Weights of a small transformer language model: 8.15M parameters.
Each number is 128 + 24 x the weight over the matrix's rms, rounded and kept within 0 to 255. Layers, rows and columns count from 0.

# layer 7 MLP down (transposed), 896x224, rms 0.0633, rows 339-369, columns 112-223
[[108 123 140 150  89 108 113 152 123 167 138 109 117 115 142 166 132 130 129 123 135 127 116 138 117 136  93 101 133 116 141 145 160 147 126 140 115 132 169 143 101 137 146  89  95 100 131 121 109 131 129 153 202 129 140 147 102 142 140 139 110 143  88 131 173 148 127 134 100 133 151 106  95  91 167 161 162 142 156 114 146 162 131 138 122  99 140 108 139 142 144 121 160 135 128 144 140 142 130 117 129 130 140 118 126 103 145 137 108 170  97 133]
 [ 86 126 120 112 131 106 144 141 137 124 149 105 123 161 121 116 115 103 128 136 150 108 121 125 122 108  94 127 118 137 146 138 107 142 139 134 119 151  97 167 142 118 123  97 124 115 151 125 121 119 107 154  82 158 124 144 141 149 134 162  97 137  94 142  67 161  96 123  92 164  78 132 135 130 135 122 141 109 128 106 104  83 137 120 161 119 137 148  91 133 125 131 146 128 127 117 123 110 113 139 140 124 151 122 113 140 167 122 119 117 139 126]
 [114  95 124 107  84 150 137 118 154 150 121 186 129 106  97 128 128 132 119 138 153 132  89 158 109 173 125 149 148 139 125 132 129 131 120 150 143 138 135 132  64 112 171 161 115 107 156 133 153  91 117 105 121 157 154 102 145  98  88 137 161 126 137  98 131 163 143 168 144 172 120 143 142 114 159 145 127 154 130  91 141 116  85  98 146 159 133 101 127 130 116  97 145 104  88 138 118 145 137 160 179 159 106 138 143 134 126  72 138  92 115 132]
 [171 148 151 141  66 122 153  88 102 149 112 113 130 101 141 142 127 161 142 145 137 160  94 148 151 144  93 125  84 133 109 134 141 129 114 106 113  89 128 155 132 155 122 125 134 162 125 116 136 120 135 147 123 123 115 148 130 118 109 143 137 146 114 154 110 115  95 150 145 121 148 153 161 172 169 156 112 135 100 134  66 139 171 132 162 129 113 136 107 105 177 143 138 125 156  93 134  90 187 154 108 121 142 137 170 150 135 153 116 173 113 174]
 [109 185 155 146  99 147 146 139 113 111 113 126 165 136 116 141 123 154 103 144  78 167 139 182 157 129 119  97 117 117 133 151 157 174 156 137 111 143 125 125 147 124 181 134 122 115  97 141 130  91 134 149 157 136 164 153 119 179 163 140  75  89 186 148 127 100 146 185  83 115  96 120 200 118 135 141 101  93 133 110 141  89 130 116 121 101 105 114 134 120 158 131 137 136 112 140 164 106 138 117 161 113 145 131 128 155 119 160 158 141 101 120]
 [104 129 139 131 158 149 147  99 140 124  86 112 116 123 100 132 174 125 118 138  88 104 160 124 165 154 115 125 124 118 128 134 101 126 109 104 143 123 151 131 137 118 139 147 127 111 151 121 127 127 177 164 107 107 164 116 128 111 112 136 160 112  86 140 118 125 150 154 112 145 112 127 136 125 125 114 143 118  80 125 125 115 102 141 121  88 168 101  82 101 118 166 165  84 114 160 103 107 116 150 152 148 146 117  92 178 110 108 128 151 110 149]
 [129  69 142 155 103 101  82  67 109 162 110 179 122  96 131 135  92 146 176 135 120 110  83 127 145 134 126 118 122 137 135 139 189 153 105 131 132 149 105 154 120 144 111  70 118  86  91  84 136 116 114 154  97 119 121  97 131 176 104 133 179 115  95 180  95 179 120  99 164 105 151  82 161 101 167 113 150 124 136 126 108 190 132 133 117 155 145 162 113  99  93  92 114 142 173 104  89 128 150 170 166 133 141 104 106 150 139 129  93 146 135 107]
 [ 89  81 111  77 131 109 107 118 111 108 118 140 111 149 142 146 139 101 139 101  88 120 132 126  98 127 158  96 119 133 128 134 114 121 128 115 166 120 138 141 114 101 130 120 136  81 133  96 114 145  96 113 154 107 116 136  97 132 145 130  96 136 132 177 109 123 175 153 107 133 128 110 145 128 145 117 148 115 150 130 141 155 104 125 107  95 121 114 139 120 111 111 132  99  87 114  93 121 123 107 102 110 113 162 126 111 179 139 132 125 145 147]
 [108 139 120 118 118  92 169 109  76 145 136 156 121 141 105 116 130 153 112 141 144 151 129 107 146 122 105 107  92 140 136 120 166 121 145 107 130 108 110 110 128  79 128 129  96 140 149  75 122 122 134 117 136 158 118 105 134 128 106 150  95 145 119 161 113 141 141 114 151 121 117  98  64 120 169 139 129 115 114 144 132 128 106 118 137 124 121 140 129 124 124 105 110  89 105 116 125 165 136 132 140 107 153 130 151  89  52 142 125 111 133 135]
 [150 154 149 117 158 167 138 154 158 146  71  85 184 110 153 133 160 111 132 104 151 110 112 126 103 125 127 158 143  95 100 133 128 104 123 160 106 171 121 143 106  91 139 123 145 115 121 104 125 161 130 109 116  90 127 124  87 135 119 161 114  83 105 133 104 165 143 104 133 168  99 126 144 137 152 137  99 168 136 122  92 130 123 141 140 115 158 131 104 110 115  85 107 131 119 112 125  88 169 114 111 144  94 128 165 114 152 136 155 137 128 109]
 [147 154 109 130 160 149 125 119 136 126 139 146 122 101 103  97 113 134 113 149 108 137  98 113 148 161 115 111 145 121 118 150 174 139 168 113 108 110 172 125 121  93 123 125  95 162 191 174 116 121 165 138  85 201 117 157 173 132  99  95 144  61 135  78 134  94 160 166 121 114 113 120 118 111 129 158 138  95 112 151 166 105 124 117 145 151 142 139 100  82 158 142 134 101 124 160 134 124 142 113 153 129  67 153 110 146 133  92 155 191 167 112]
 [124 141 131 133 132 122 140 112 152 167 143 175 120 143 144 175 118 108 126 106 165  96  75 128 106 141 115 115 163 107  78 127 113 129 129 137 129 123 145  76 141  86 111 167 110 171 119 123 143 120 146 145 104 182  99 158 156 112 142 116  93 138 135 135 103 112  91 158 140 121 136 126 114  93 132 108  91 138 102 113 149 113 149 134 145 119  97 120 141 164 103 174 115  82 150 158 131 138 122 100  81  88 156 164 118 152 105  90 129 111 136 166]
 [ 86  93 124 112 146 113  98 122 149  98  96 144 155 140 155  98 131 128 170 145 147  91 153 143 144 143 110 149 136 166 146 108 133 101 108 141 143  99 135 114 135 126 144 126 146 144  98 148 122 140 151 118 101 123  92 142 139 144 118 122 176 152 138 139 117 142 122 152 150 124 152 143 119 123 105 174 128  80 135 107 141 115 113 118 137 124 153 124 167 125 160 143 129  96 111 118 121 131  92 143 162 109  58 120 113  97 125 115 166  91 106 140]
 [157 122 147 139 168 165 131 132 130 143 132 121 129 146 132 169 160 160 111 125 137 123 112 121 128 101  95 113 133  90  99 132  91 199 173  86 160 112 148 143 149 162 119 177 150  74 135 158 149 165 135 127  91 134 135 125 105 129 178  96 143 118 119  93 140 135 155 151 139 121 119 112 168 140 110  97 125 175 146 153 101  88 140 121 142 112 148 146 125 131  96 129 120 164 146 141 130 102 151 107  75 147 107 127 131 128 142 113 153 136 152 144]
 [146 113 109 166  96 136 120 120 155 162 106  92 111 114 153 104 120 103 146 151 105 138 151 173  95 103 135 122 143 135 137 142 112 100 148 166 131 146 149 130 105 110 122 107 150 138 126 148 119 155 139 105 114 152 102 142 137 140 115 138 111 159 128 158 107 117 145 154 141 141 100 154 130 136 149 168  72 123 130 111 161 142 114 113 133 122 127 129 124 121  97 140 123 118 126 132 115 155  89 128 135 122  90 155 107 140 101 166 104 158 162  91]
 [135 172 154  88  65 131  87 172 104  93 166 157 104 165 120 134  95 130 130 157  87 138 106 159 121  90 132 148 118  91 127 143 138 123 121 130  81 107 120 122 139 109 111 117 121 114  90 132 128 113 159 105 172 111 117 124 118 125 166 134 110 128 152 105 158 109 107 115 161 124 119 137 124 125 145 142 125 112 124 139 123 105 133  80 107 125 116 124 103 132 126 127  92 132 132  98 162 118 127 117 124  89 119 120  82  77 133 154  99 104 145 137]
 [124 130 161 119 116 142 145 165 131 118 113 111 125 149 120 102 145 173 132 148 106 111 150 106 121 131 135 142 115 119 172 157 136 109 137 118 127 156 111 148  97  84 135 181 126 134 178 118  85 110 114 123 120 108 123 148 157 125 119 183 109 133 147 125 158 151 114  86 151 127 110 112 114 123  81 122 164 126 137  73 105 151 101 177  92  96 103 128 182 165 121 128 109 125 111 135 130 146 179 123 114 123 128 137 147 142 110 178 127 149 129 136]
 [110 125 127  96 121 145 124 141 114 166  95 158 139 128 173 162 106 128 156 122 146 114 115 142 154 120  90 175 141 145 121  85 121 167 109 163 142 151 135 112 132 101 122 171 143 141 103 138 130 109 153 143 112 137 104 138 132 158 160 103  96 127 105 127 123 116 122 122 143 172 126 101 111 115 131 132 120  55 137 131  74 130 170 103 131 149 136 126 136 108 116 149 117 114 136  86 101 131 141 128 135 127 124 119 116 149 116 134 109 181 165 128]
 [ 94 137 149 146 202 155 130 130 166 135 157 147 123 161 164  91 165 105 118 111 157 159 132 146 149 136 123 143 110 132 114 132 128 114 110 146 155 103 110 196 124 103 127 140 165 144 177 110 155 139 131 103 136 146 151 126 100 152 115 131 126 140 126  94 111 103 128 129 130 136 174 122  95  94  98  97 126 141 105 124 143  91 157 140 162 144 124 121  96 108 109 108 121 107 106 148 135 190 133 143 148 119 125 125 135 104 144 118  89 128 144 118]
 [140 124 129 106 140 107 172 124 137 164 107 134  98  97 133 145 114 101  90 154 131 118 160  76 107 145 134 119 124 127 120 133  93 173 168 151 131 107 125  90  98  85 141 164 150 165 138 135 115 175 109 155 171 163 129 120 109 118 128 137 141 101 129 108 131 126 146 100 135 141 106 132 108 117  83 120 158 122 138  93 158 106 173 109 109 140  91  93  85 136 124 124 154 136 108 126 125 131 111 122 107 131 107 103 110 121  99 164 132 148 160 104]
 [129 119 121 130 162 120 138 100 132 136 111 123  96 139 123 159 140 138 139 123 133 123 133 123 142 141 108 142 112 171 122 123 146 114 136 129 141 141 124 116 136  98 128 118 130 141 136  95 119 143 127 140 125 180 137 134  77 129 157 156 125 134 144 111 103 106 140 154 159 121 156 119 134 152 135  94 130 169 134  95 156 143 195  80 114 132 127 129 133 112 116 102 173 126 100 151 137 166 137 106 149 162 139 131 137 121 149 125 142 132 119 156]
 [164 155 141 165 136 147 134 152 144 188 101 127  77 119 143 100 138 142 110 153 160  95 112 135  85 174 122  67 125 151 135 129 105 116 124 119 102 172 123 116 123 143 119 131 135  89 107 145 168 122  92  99 134 142 120 148 155 137 196 133 117 104 121 151  98 129 128 134 119  89 132 136 109  80 104 112 117 155 107 103 140 117 117 138  98 147 115 122  60 157  99  77  82  76 113 124 155 126 168 120 177 129 180 102 117 123 163 126 125 139 106  97]
 [132 131 116 113  72 128 153 140 136 127 142 131 146  86 123 114 203 148  96 147 108 121 161 138  84 115 174 131 147 115 140 147 126 106 159 109 128 155 145 112 111 109 122 153 137  98 138 101 117 121 126 155 139 133 155 124 132 155 148 149 132 114 119 121 148  86 151 107 196 166 170 135  79 116 103 116 134  91 107 138 139 175 155 134 152 135 151 142 126 118 117 131 149 121 127 151 164  85 116 111 125  93 141 139 123 106 138 143  94 139 145 124]
 [120 141 118  92  99 127  97 119 124 120 105 135 142 127 179  86 171 173 140 159 139 116 149  86 143 150 122 124  99  94 163 102 130 106 125 123 142 129 176 151 121 124 157 121 125  97  97 171 144 149 134 145 128 103 167 137 150 121 103 134 108 120 138 160 147 161 108  78 150 121 127 117 119 177 103 120  88 164  95 136 133 145 129 109 120 110 154 137 119 110  91 121 153 115 111 122 112 145 134 161 128 125 131 140 148 113 111 146  86 155 152 138]
 [144 139 158 121 136 119 107 136  99 133 130 111 125 103 156 123  89 110 131 135 167  85 166 141  85 111 136 132 147 177 134 139 131 130 175 103 101 160 143 149 146 133 161 168 113 120 109 150 139  83 116 166 128 110 157 132 121 159 124 127 114 158 113 127 112 170 146 141 108 126 103  74 158 143 135  77  95 153 125 121 112 107 141 139 167 148 124 152  88 133  77 125 152 136 136 131  95 146 117 162 106 112 148 110 153 152 149 150 122 136 133 117]
 [136 109 146 143 167 162 120 173  74 147 181 126 141 141  87 159 108 157 145 153 142 115 115 142 175 113 137 159 185 103 118  55 148 133 147  84 115 188 100 134 100 135  60 138 104 101 120 132  75  71 120  85 117  95 106 126  86 137 128 158  97 135 133  97  67 139  97 143 121 145 111 100  65 153 114 132 146  97 125 121 142  93 135 113 153 158 110 138 162 129 100 126 188 115 149 138  97 124 135  93 135 142 139 151 150 134 112 154 130 101 153  88]
 [123 131 126 138 127 142 155 115 162 120 113 125 163 166 136 160 123 123 106 122 119 135 147  88 178  78 164 135 133 169 141 161 116 114 118  95 119 131 132 134 120 114 157 149 130 114 111 119 147 140 133 127 136 183 117  97 161 151 134 146  76 133 123 137 135 100 137 136 147 163 124 126  96 148 144 128 129 123 105 127 103 114 134 115 172 152 129 114 148 179 143 103 134 122 110 147  91 149 122 122 136 101 123 108 130 102 149 143 131 101 169 130]
 [ 92 116 133 141 109 158  92  98 102 163 142  94 132 143 106 108 124 125 115  95 109  88 142 176  95 124  66 113 125 144 133 186 134 145 133 133  90 125 105 130 174 130 127 118 112 107 126 134 144 135 104 162 144 120 121 113 136  92 118  93 149 139 141 155 150 117 127 126  97 158 110 124 138 169 107 141 173 167 104 115 116 134 115 140  94 126 176 108 133 113 149 171 154 176 166 162 121 114 121 113 115 130 146 119  87 148 119 154 161 166 109 112]
 [111 165 103 112 134 126 142 129 115 203  55 137 147 107 132 145 140 122 117 141 136 119 127 145 145 105  88 109 139 155 134 152 113 162 114 166 126 109 108  83  89 149 142 184 165 112 149 111 147 107  97 142 112 167 153 157 127 113 160 131 135 155 120 122 177 121 108 138 125  93 169 115 120 110 155 158 100 126 121 131 135  91 162 136 145  78 120 142 156 139 151 118 100 144 131 168 144 123  79 128 151 126 163 145 129 162 149 124  93 143 112 165]
 [119 114 119 157  93 128 149 121 106 142 125 160 109 117 168 168 127 149 148 155 140 143 166 145 139 147 132 119 115 147 145 147 119 169 113 135  85 110 138 137 129 144 131 131 102 131 174 103 124 146 147  94 113 124 110 138 129 116 105 127 119 154 132 158 104 147 154 189 114 135 133 109 126 123 142 122 142 153 148 159 105 142 100 119  77 165 137 130 102 120 143 144 121 107 128 116 142 122 125 144 156  70 124  92 116 143 140 116 112 115 130 133]
 [143 120 127 137 143 149 114  92 124 122 104  67 124 101 135  99 130 123 136 135 111 112 109 122 110 144 112 128  96  75  68 153 147 113 114 120 116 170  80  90 136 155 101 139 105 121 121 121 123 103 115 164 106 128 128 136 150 112 144 115 128  97 148  61 103 114 129  91 151 118 135 128 114 113 114 119 126 143 104 100 162 191 140 108 120 109 123 131 121 102 112  85 129 134 128 168 100 133 111 129 151 157 144 164 148 112 129 126 121 147  97 133]]
# layer 7 MLP up, 896x224, rms 0.0633, rows 340-370, columns 112-223
[[173 106 142 167  97 139 149 137 107 114 112 174 138 156 115 115 126 149 114 116 100 132 160 124 153 128  96 134 120 135 104 169 103 114 144 152 148  94 106  99 132 128 153 124 129 154 113 131 127 115 149 113 108 121 108 114 127 134 180 104 123 110 129 111 122 108 139 147 179  81 138 132 111 136  94 130 125 116 118 104 146 134 117 109 103 115 124 113 118 115 130 120 156  95 117 132 104 158 159 144 156 136  66  98 130  99 113  96 151 119 139 141]
 [132 121 111 105  93 127 133 137 105 119 131 145 103 180 157 103 132 116 144 169 152  92 112 115 105 124 134 136 135 110 103 147  95 154 161 140 103 124 143 149 167 148 147 132 119 125 143 137 112 127 178 169 147  94 134 135 159  87 165 124 134 114  92 165 105 134 140  60 102 147 152 149 112 108 124 153 123  97  89 149 160 141 142 130 151 111 176 110 152  79  61 144 129  96 146 162  77 119  91 154 154 109 136 144 149 108 141 118 154 123 115 151]
 [136 129 138  78  76  85  99 120 181 158 119 152 112 160 124 110 118  71 131 123 107 110 106  96  92 110 126  76  73 130 119 140  88 116 105 124 146 134 150  93 138  56 124 126 139 128 106 113 102  79  99 112 131  90 117 108 144 145 130 134 140  68 131 127 108 132 183 130  73  86 123 118 114 151 141 102 122  69 160 173 135 112 106 113 142 114 110 119 129 147 102 120 124 134  66 150  96 122 108 115 130 124 106 108 127 108 121 109 172 165 101 127]
 [143 141 144 144 111 149 149 146 116 142  98  88 140 155  93 105  79 118 127 107 130 129 111  47 141 120 164 111 150 117  64 155 173 121  83 107 145 131 161 139 158 115 132  80 175 170 108 111 152  95 117 141 151  81 107 144 121 130 115 114 185 149 106 150 114 129 121 123 135 131 131 132 110 132 106 118 123 126 130  56 120  99  76 126 108 117 173 135 132 108  86 112 112 169 159 171 140 137 189 108 108 171 103 146  98 127 105 110 149 114  99 164]
 [158 142 185 121 116 156 151 129 117 120  70 146 129 109  99 171 161 123 158 132 130  83 120 148 143 110 154 123 118 137 139 133 148 136 105 138 148 158 116 107 127 149 148 163 111 132 120  95 133 116 168 124 114 146 133 162 124 112 109 127 152 118 145 148 133  98 138  76  92 124  83 116 168 122 136  98 126 130 136 159 153 148 136 140 161 124  88 165 130 103 148 142 126 186 140 116 125 101 166 159 155 119 154 141 130 133 105 171 139 154 120 105]
 [147  97 117 160 167 147  87  99 163 118 153  86 139 108 176 122 100 167 131 127 116 165 163 107 116 151 148 150 111 102 103 128  89 134 104 121 118 123 137 136 120 122 102 111  74 120 158 119 115  93 182 115 119 107 118 113 132  94 105 134 146 124 128 138 111 147 123 110 113 123 122  82 127  89 148 146 114  88 111 114  87 170 101 179 147 127 120 141  68  97 143  86 130 126 184  83 187 101  76  66 107 129 115  85 106 109  81 139 157 147 106  78]
 [128 120 134 140 150 157 130 129  98 142  96 101 152 104 145  66 131 147 139 127 117 153 138 118 137 116  96 153 107 115 133 150 102 122 102  90 111 157 152 151  84 133 112 120  99 101 117  89 114 127 135 123 123 138 132 115 155 140 111 143 151 143 136 118 131 194 100 137 177  92 140 131 104 130 133 150 171 107 132 109 175 148 134 123 135 164 111 132 137 156 157 107 132 151 116 125 135 128 127 157 146 167  86 104 129 118 124 134 107 127 153 123]
 [152 136  91 133 118 159  97 147 155 110 163  97 124 121 137 144 148 126 124 135 120 135 129 154 107 139 136 147 136 108 118 134 125 143 152 129 125 189 105 145 121 134  85 130 143 132 138 170 135 118 121 134 113 125 147 136 115 140 107 118 129  93 127 115 135 123 120 140 119 126 121 145 117 124  93 108 129 123 149 107 110 150 161  98 111 100 146 127 115  99 123 141 125 106 152 136 157  99 135 121 113 126 125 122 126 148 184 108 146 156 131 129]
 [107 114 122 136 128 111 148 109 138  95 110  59 111 143 114 133 131 135 119 123 119 103 104  93 123 141  89 191  87 160  82 150  80 167 147 105 123 151 179 107 173 117 120  76 126  93 101 108 170 156 157 112 154 104 134 143 111 118 130 135 117 165 161 145 148 155 146  95  98 150 172 166 136 127 110 113 164 147 132  99 164 129 144 169 104  75 131 119 151 140  94  74  81  87 115 138 160 135 120 152 133 124  89  83 154 125 118 114 120 134 148 157]
 [ 81 120 135 114 105 126 165 184 161 131 122 173 164 107 162 126 133 130 146 141 109 148 150 125 137 134 119 100 104 138 184  99 113 124 103 134  89 163 135 134 137 177 157 127 131 104 131 120 156  94 104 139 130  99 119 170 127 123 120 140 162 147 139 131 112 172 120  74 148 112  95 114  86 175 124 166  99 118  90 133 113 155 159 154 157 163 132 129 130 142 116 142 106 167 158 132 114 121 171 160 158 143 132  95 110 151 121 157 106 120 118 133]
 [117 152 126 147 117 155 104 143 157  97 132  79 116 143  87 124 128 108 139 113 107 121 180 112 125 133 162 125  95 153 112 163 109 141 106 129 116 122 119 118 131 120 154 138 127  60 130 151 113 128  97 100 141 124 109  96 126 135 141 137 149 125 148 113 121 135 144 106 141 126 127 134 128 155 108 151 118 128 137  96 139 109 125 110  94 143 123 146 156 120 141 109 121 152  87 100 110 115 112 157 140 161 128 134 114 111 109 151 113 126 130 140]
 [174 127 148 108 105 145 119 111  97  73 123 111  95 162 151 134 122 150 143 134 137 162  94 101 139 111 120 109 111 129 146 123 158 151 121  84 152 144 113 106 145 119 146 154 136 154 101 116 110 108 148 134  92 140 108  84 148 109 125 178 177  94 111 145  99  81  98 153 129  89 136  90 144 154 155  90 136 154 110 150 120 134 106  97 111 119 138 159 110 103 113 129 126 131 158 120 118 154 133 105 139  99 136 105 129 102  90  93 100 112 155 156]
 [107 114  92 109 151 113 109 167 100 123  92 167 162 105 175 110 171 119 119 147 119 120 151 117 132 100 114 159 110  98 119 130  88 182 137  99 103  85 114  63 142 122 151  99 115 112 155  99 121  73 128 122  91 107  86 133 137 127 102  87 127 134  77 168  65 112 141  78 111 112 118 145  69 122 161 119  66 155 159 136 126 133 126 141 113 132 147 153 127 156 130 124 131 132 109 132 185 123 132 131 110 157 147 123 115  95 135 152 126 147 156 132]
 [121 100 122 106 105  80 128 130 152  50 126 145 114 122 114  98 161 155 121 132 105 110 152 112 167 131 138  96 107 139 179 124 164 136 121 107 138 136  90 148 133  87 133 134 135 118 113 127 139 122 116 145 125  93 118  95 118 150 101 109 154 131 152 104 136 145 164  81 129 101 114 124 115 106  85 125 160 138 132 138 144 121 127 130 126 135 115 140 141 135 121 115 151 146 129 119 159 142 176 145 148 158 147 129 127 172 142 125 115 103 145 100]
 [121 106  97 161 110 126 128 100 161 138 119 110 133  93 108 117 133 117 152 128 122 125 173 121 154  85 104 114  95 143 159 114  74 111 142 135 136 147 121  82 157 128 117 100 130 151 158 156 120  76 126 120 140 157 147  77 133 145 102 128 106 139 125 147 139  98  70 135 136 112  97 122 136 139  77 116 118 107  83 175 100 158 159 169 102 111 114 109 113 111 157 119 128 134 114  93 110 101 138 103 104 122 179 152 160 135 127 102 115  99 115 114]
 [153 118 138 128 106 139 127 142 120 158 162 102 146 144 182  96 150 130 138 147 153  87 124 133 124 125 171 101 109 133 148 142 178 180 107 152 132 106 112 142 146  75 153 109 111 151 128 147 111  99 166 110 142  98 122 151 102 143 113 122 111 104 136 157 118 160 130 133 120 120 157 138 144 142 145 120 142  96 192 114 143 129  69 163 134 114 125 163 112 104 118 145 128 112 127 117 124 123 136 116 144 131 146 131 115 133 105 138  79 195 187 122]
 [139 195  80 132 120  54 123 118 141 103 124 119 143 141 104 158 153  95 114 123 139 123  99 126 118 122 138 130 102 136 179  74 138 115 118 100 128 109 137 113 131 164 149 112  62  94 105 128 125 148 150  74 117 141 148 119 117 154 113 133 119 114 130 140  85 111  49 135 139 115  85 114 141 102 142 133 138 137 163 167 173 110 136 136 155  97 177 153 122  93 159 116 134 103 129  85 136 181  82  90 106 154 118  91 126 133 149 130 133 104 161 159]
 [159 109 129 120 147 135 153 153  76 107 149 169 170 152  70 102 136 101 114  97 116 154 152 111 131 126 107 121 156 153 116 138 120  99 127 129 127 142 165 145 143 160 145 123 111 137  82 103 140 141 123 129 112 155 122  85 155 133 128 157 133 127 148 138 145 135  89 130 160 139 155  98 128 142 154 182  81 112 135 136  92 137 109 123 104 142 147 115  98 155 115 104 119 128 161 177 143  99 144 137  84 126  83 170 178 138 117  93 129 109 134 193]
 [150 149 122 135 168 133 130  98 133 137 150 167 137 150 140 123 131 120 106 132 147 126  82 156 166 121 138 152 140 161 120 112 125 110 145 110 111  96 161 112 143 129 141 103 120  98  92 119 118 149 132 114 145 127 106 114 116 149 131 105  88 141 112 140 128 133 117 115  79 112  99 117 126 100 139 117  95 116 154 136 137 181 151 167 158 142 171 179 163 128 108 133 134 112 103 142 151 103 153 135 117 153 151 130  84 119 138 119  95 192  95 114]
 [134  91 111 118 161 136 148 129 120 141 156 151 141 132 150 112 122 155 118 126 124 119 123 155 127 126 133 126 101 114 144 117 140  84 123 118  79 113 116 152 124 151 125 128 138 124  97 121 126 108 136 156 189 104  90  71 148 126 136 133 138 100  91 132 148 117 119  94 101 116 151 140 110 105 133 136 119  99 130 149 130 122  68 151 127 122 148 160 115 107 118 180 121 136 131  81 103 105 190 200 147 110 153 157 145 117 150 129  80 126 147 135]
 [122 143 122  95  97 146 141 133 151 124 170 151  87 128 114 101 194 106 138  67 120 117 125 139 104 146 118 138 143 167 111  99 131 146 131 120 101 141 149 128 115 143 138 139 122 157  60 131 131  98 192 112 157 111 137 112 144 142 144 128 175 140 138  73 157 165 111 130 106 150 130 102  66 129 107 119 140 108 122 111 107  95 140 113 156 124 111 137 151  90 126 148 139 133 110 162 113 129 108 114 113  70 106  99 134 160 110 110 117 126 148 106]
 [142 125 163 110 139  86 135 134 126 148 166 112 108  91 110 118 135 123 145 130 150 118 139 114 130 142 180 113 121 129 152 149 131 132 110 106 118 133 124 123 112 125 105 123 118 137 117 143 168 142 166 136 107 170  80  82 182 183  87 108 125 161 127 140  77 150 168 153 126 115 142 130  99 137 110  90 117 210  92 120 163 155 123  88 151 110 141 138 143 162 160 151 145 141 130 107 108 154 154 116 136 114 141 145 136 139  84 101 124 152 145 101]
 [119 141  78 154 112 162 129 138 111 123 109 139 175 134 120 130 149 149 182 140 139 100 124 112 117 119 155 119 135 183 106 119 143 112 135 116 105 141 134 122 149 101 112 129 141 128 164 116  96 182  89 129 134 112 105  85 116 101 111 138 142 140 107 171 106 169 143 107 140 133  67 100  90 110 106 129  92  97 154 106 128 136 156 137 122 162 127 141 130 120 115 132 135 120 134  98 120 108 123  69 142 160 112 178 115 106 161 133 129 111 143 165]
 [148  98 132 146 131 129 165 147 109 109  95 142 148 133 158 128 112 115 127 125 123 119 111 121 167 148 117 160 113 129 152 135 130 128 110 134 117 117 126 126 156 101  99 127 124 130 120 113 119 154 116 136  99 115 138 126 135 126 156 122  92 124 126 119 145 120 146 122 165 166 149 200 132 164  98 164 106 129 151 156 139 139 138 131 155 158 137 126 172 135 149 116 122 109 122 123 113 124 160  91 117 169 113 143  78 106 108 100  88 122 145  79]
 [ 93  93 103 101 126 127 103 145 136  92 156 108 108 144 115 147 111 114 145 139 120 132 135 134 115 133 161 135 116 133 141  91 120 168 111 114 132 112 130 127 111 170 136 106 118 132 120  97  95 127 128 131 153 130 106 131  89 114  60 194 119 152 129 110 157 142 132 126 121  99 123 124 103 109  99 168 158 152 105 141 176 151 128  49 156 111 107 126 150 147 115 159 156 103 129 178  82 135 115 143 121 129 180 116 146 110 187 100 144 100 108 130]
 [106 112 105 107 133 108 139 119 119 139 120 123 111  91 117 149 149 113 131 110 126 103  98 143 133 120  92 108 125  92  96  82 110  88 137 144 120 134 130  74 149  99 147  96 119 133 146  84 143 123 138 120 146 110 149 137 142 138 136 139 171 166 167 111 128 105  78 153 123 126 117 117 106 103  91  77 126 180 138 105 127 140 112 109 123 134 137 155  94 132 106 146 119  82 134 106 158  87 101 107 179 136 146 144 112 146 114 171  97 122 101  89]
 [148 155 129 164 111 182 106 171 100  88 107 154 131 157  94 167 168 131 127 149 147 172  94 114 129  98 158 114 135 113 136  47 137 126 148 151 150 113 159 157 116 166 159  99 111 147 124 108 126 118 145 122  61 107 130 146 118 116 153 157 155 124 144 150 146 155  73 118 147 110 162 125 159  88 120 165 122 108 108 131 127 128 118 131 145 117 168 186 148 129  91 107 113 105  91 164 103 146 112 130 131 158 117  98 132 154 106 125 107 129 152 132]
 [119 151 169 124 114 150 119 154 139 139 147 146 128 170 115 125 160 125  95 142 121 113 101  91 123 150 133 165 112 128 140 127 124 119 124 113 107  84 177 152 118 142 149 126 128 134 150 140 159  81 143  92 129 157 101 102  99 107 127 127 114  99 142 117 102 115  70 107 137 136 130 102 146 116 140 138 120  99 111 147 124 155 127 119  84 104  91 144 133 131 122 121 168 142 154 124 149 133  86 132 131 126 129 117 104 102 115 131  91 149 159 133]
 [132 111 129 149 120 117 118 124 153 113 140 155 132 134 100  90  99 128  96 132 104 142 138 143 162 102 151 119 181 163 140 165 179  71 138  58 135 121 159 138 125 111 161 157 178 151 133 144 142 119 132 133 122 142  92 117 129 168 151 148 179  97 117 129 186 138 111 116  78 106 118 115 108  67 102 147 113 139 120  76 148 117 147 140 135 144  90  91 126 120 133 105 125 118 113 134 166 140 161 129 158 125 169 141 114 161 136 100 126  88 140 158]
 [101 167 120 143 133 151 151 119  91 121 126 129 116 129  41 145  91 118 127 132 145 111 141 128 145 129 135 102 134 139 114 120 139 111 133 101 134 110 181 120 155 130 116 100 126 132 137  86 148 169 144 113 113  97 130  85  98 155 134 151 112 107 133 152 120 104 154 154 146 119 141 115 165 127 110 137 140 123 147 116 116 110 115 115 167 129 118 117 161 154 148 130 117 129 112 140 127 171 141 154 125 124 143  96 132 140 117 130 120 109  96 112]
 [ 99 131  96 142 142 167 130 143  57 146 141 116 125 155 152 123 127 144  85 132 148 114 127 137 143 136 121 156 114 173 141 168 121 142 104 113 112 140 151 124 118 111 146 127 142 125 142  90 107 109 145 132 137 103 121 109 135 142 116  95 143 133 124 140 133  78 146 102 122 157  88 164 128 121 129 115 125 131 146 158  94 131 137 162 154 114  98 130 139 156 129 118 153 128 116 129 148  91 154 161 138 123 157 110 141 129 135 142 165 103 150 152]]